Part of a small language model's weights.
Architecture: RMSNorm before each block, rotary positions, no biases in attention or MLP, untied embeddings.
Training: a variant of SOAP for these matrices, 1163M tokens, 4437 steps.
Each number is 128 + 24 x the weight over its row's rms, rounded and kept within 0 to 255. Layers, rows and columns count from 0. Numbers have three digits each. The size before them is the row's rms in percent of the matrix's.

# down: layer 2 MLP down (transposed), 1216x448, rms 0.0884, rows 706-709, columns 0-223
# gate: layer 2 MLP gate, 1216x448, rms 0.0946, rows 707-710, columns 0-223
# up: layer 2 MLP up, 1216x448, rms 0.0954, rows 707-710, columns 0-223
down706 101:134123139137125138134149158153144119110115087121151151152110157112131085128124150103132140133165122076133129111110075148127144113145144123130106104099154142184137101122106115136084108156144110104079116124122168136137137143110101102112145154108135136107117118154142135098142174145107149120109128113141129137134146128114121114131105180156121103150132121080111153160089084153146145123150120151145122110116145101079090146125135071090140113120106124131120139115123130134152171142129104126136157164107124142148148133150100137123145100137124137097108102148137127116149120155130125095120163137113090108111098119104143148119155145083115141101112133109143103115112136135089109116127
gate707 105:116178156128149122121133151122150134181126099105109099140098104143127136079159117162124138083091132115109141149131151094157154144049212138147181139108145134152083091126173129150125117103137143122107149101170142127078148117111130121132169130071125122092148134116100140134182153126116124128152099119128124113146170111129092116114101128132144126115128141070150148130137109163098135149138124161104128162176140132136135140119114102138121160130152104099111101146145181174172109094153144161113148145126112112131095126146129122113146134133089094112113113116151120136114131138155090137129126169184094104118132120110111126119084151137108137106118089181163143110158106133099136115138
up707 109:138116126138145110173117141161143162124134121104147132128116091132081092143087129129141125110104130100152144126193042101159122129133134098080122143113106133150124100146152148117144164176120149134137107125110123092088104161144100144127176105141119149116125122124129123147125135116157136108140114168124095114154167159134118141162126146099194129106106120152132148122122108145085128083173122163126116138083130146156108168148135130100119077125145132111173134137152089105130084183113117134123128140118109102166133119138118122083113113122113111142139164112101106150134119122176094141130114079087149077129125108144092082121087098122159171143135143145134132120110137141093162090125
down707 101:150115157169161065121152168148124125134119134098131124113129100122123155152140127136175135120103109160112112154150102140133135102146141130106128083109168116135151124087160127151093080162132150151108133137088111161140110147123182144129126163113075101112124101089107092121167130120142124165144145163109141126118175083163114181138165161142170124061143113093139121089138130119064129139098144103106133126144139151130157123150075106125138132135153131125167114139115152143124127139144152114151105160108118144132147111195086139135114123167141144114146151109098114151157158135098134093140109123139131068082099093118113157126135092129156160132084110117101146147110098133139148130118
gate708 099:123128106135126116155126120132092134156150118104130143151154124146136181160151109106143108106135123118155133179141127097114182097189122102078117159137114181118150115138151147147120093155130118132134159110151098095106130126124108142158155120147123095129146109156140123123188142152122156142133147113111095139127162103144098095112156117144141158125102174115114162121141164164109141160110102099112157137129104096155138144072122122116062134117100112099147110091108114134116116136143135117138179121090162113101116135110116125130157111127146141115107087181121126091116118122150120143130154130171093151078108139122122141146144106126088123155148137136104088132120130120150132095147
up708 097:148092161149104134098138107139113149136129052117127155117133088105105129137122094138131061107123126140080149136121158138084123099138124108144089125091097155135134081132132176119142154145123158108153138122156133110075149112151135103114167137152124173159123134106100172153137135153143143136160117126103133103138120099174106111150143124131119150106093148124079101136127138161119145172141096135109082166106130142084099157123109144134083125150149164102116101116158129145136114125141138110152126159102109111128164146119167135139129136105176146095153111151132094123147131095162157118116137112135133146121108130134117106119150154118117107144108118117143073155099128112102158121153
down708 104:144108177162108152115174102097150118114118082122123117154142105180102080157095099102122087118167121085115142096113149166108116097100122128102105132117094121106099098086123121106130114130121147106113114106133113091158166127176148134146122123142133124111098115091097163127127197131139082135187124144154184143118112142140140130104117119123136148107134158127141118168151108072116109110098160103133098135131116133124092160099161128127064110104142161099151142090106159111144120113135120104148114133121134135152157098113142142108093146123121138148155141105138125098161110156148073127131137099084149105097104167086153110134120104153124104145101147139101067137141158102097137149109
gate709 091:144132115093128082170111127148122166123152123130135134138155135123146157140119107134108089123125105134145101145070152138099133128108114089147103126131104149089143126118146115095111112115133115085106105135110099097160074090114132138168169144105068134130144132086156106111130136172122102089130097174131127160148111107137156135129122145124111093148102133186147133161075143146110157146122163108112149115157124116107157156157106154141101113082098159141130151190114162098109120136104137097145146152099090142097131114139163111141114131129076141152136141149116141138128122125111150099134135163136159099129149127082095109124122080118107148155140149117130142127115104150170114120154
up709 089:134128135153144174123113148091104105145113135117088101102078116142150101099103102110177136089115135132140159109167112126136144162140136152099141104112126113147158131128092111112146141123127156143159145154173135133121145131135109144135105118107120144126150132150147154089159150085147141153142164111135110126148133166128139131147154079092127157147140108129113101120114147154131125128109140147143145114138128122133086089113127121095179114131140088138145121101139096104143202112122125151131130088160149159137129112132134146129147106141135115110100085145126129100160122115105147148100120127108083162167090148144067129078121087127120152134145165141084098105163195135162144128126
down709 095:094116108119124118142148131076134155126158113130088089094116150093139122139107097107121077105110118114097095138103167160175125170096126119140188141151108135156121140170097138125173120143134155113112116154154107135144099157183135125149123137110130141146132123141114113143149134145138097120108157174128136118146085177140110081078099117111144129118098188124104126099093129141127098109126155164148134089126121107142086090079160153110162149135130078134116120161099150102130126127117054141122134132130118125140123121115140119137095132135136144115107107097094151140145119121137200109122132111121127100134110141160109171135133139143132137119176177101117096100139129138133086112116
gate710 098:145130104123089142123115098111103098130172102120141171114104107147132140130146157176094106128106156134140108173111136114115129179112151143129159128132110120139149153114116121112147110137114118123097119154075166149151106134163134133145165129091149112105130164144141157144132123136114165111132113150105136158161122157130139128068106131112143174115116116145150121130132095121114162133163156166110125102124132122102169122141122149176115122136110139077121119129118162112095152132124088138149103151152130115135125125155134091126132086134121123131119115148097103164138134122124131129155132126110144091120113152141135112107127123139184119129123149108119139149157126119128185130121
up710 099:126130121093127143105171093116137128101078123108125134158105125124124177163128083129136103155135161120112161153142167155130146085133136110152100098159132144149123159156129140119131101137119187106116160129111100093135116116149096131113112113146110131112081122108127086104166144131128109118049087115120134163167122094127130103166103153155115095141143151062147088106111153135118164132094116099128139144123118146150145145179084120080184132123125142153112118124115099134107141172163117125078088093186107143131084137111139166139098131105120109117088120176149130109112132142115119114115105143141139124131078140132118147120126114133080101121138141117150146084121164122136115134109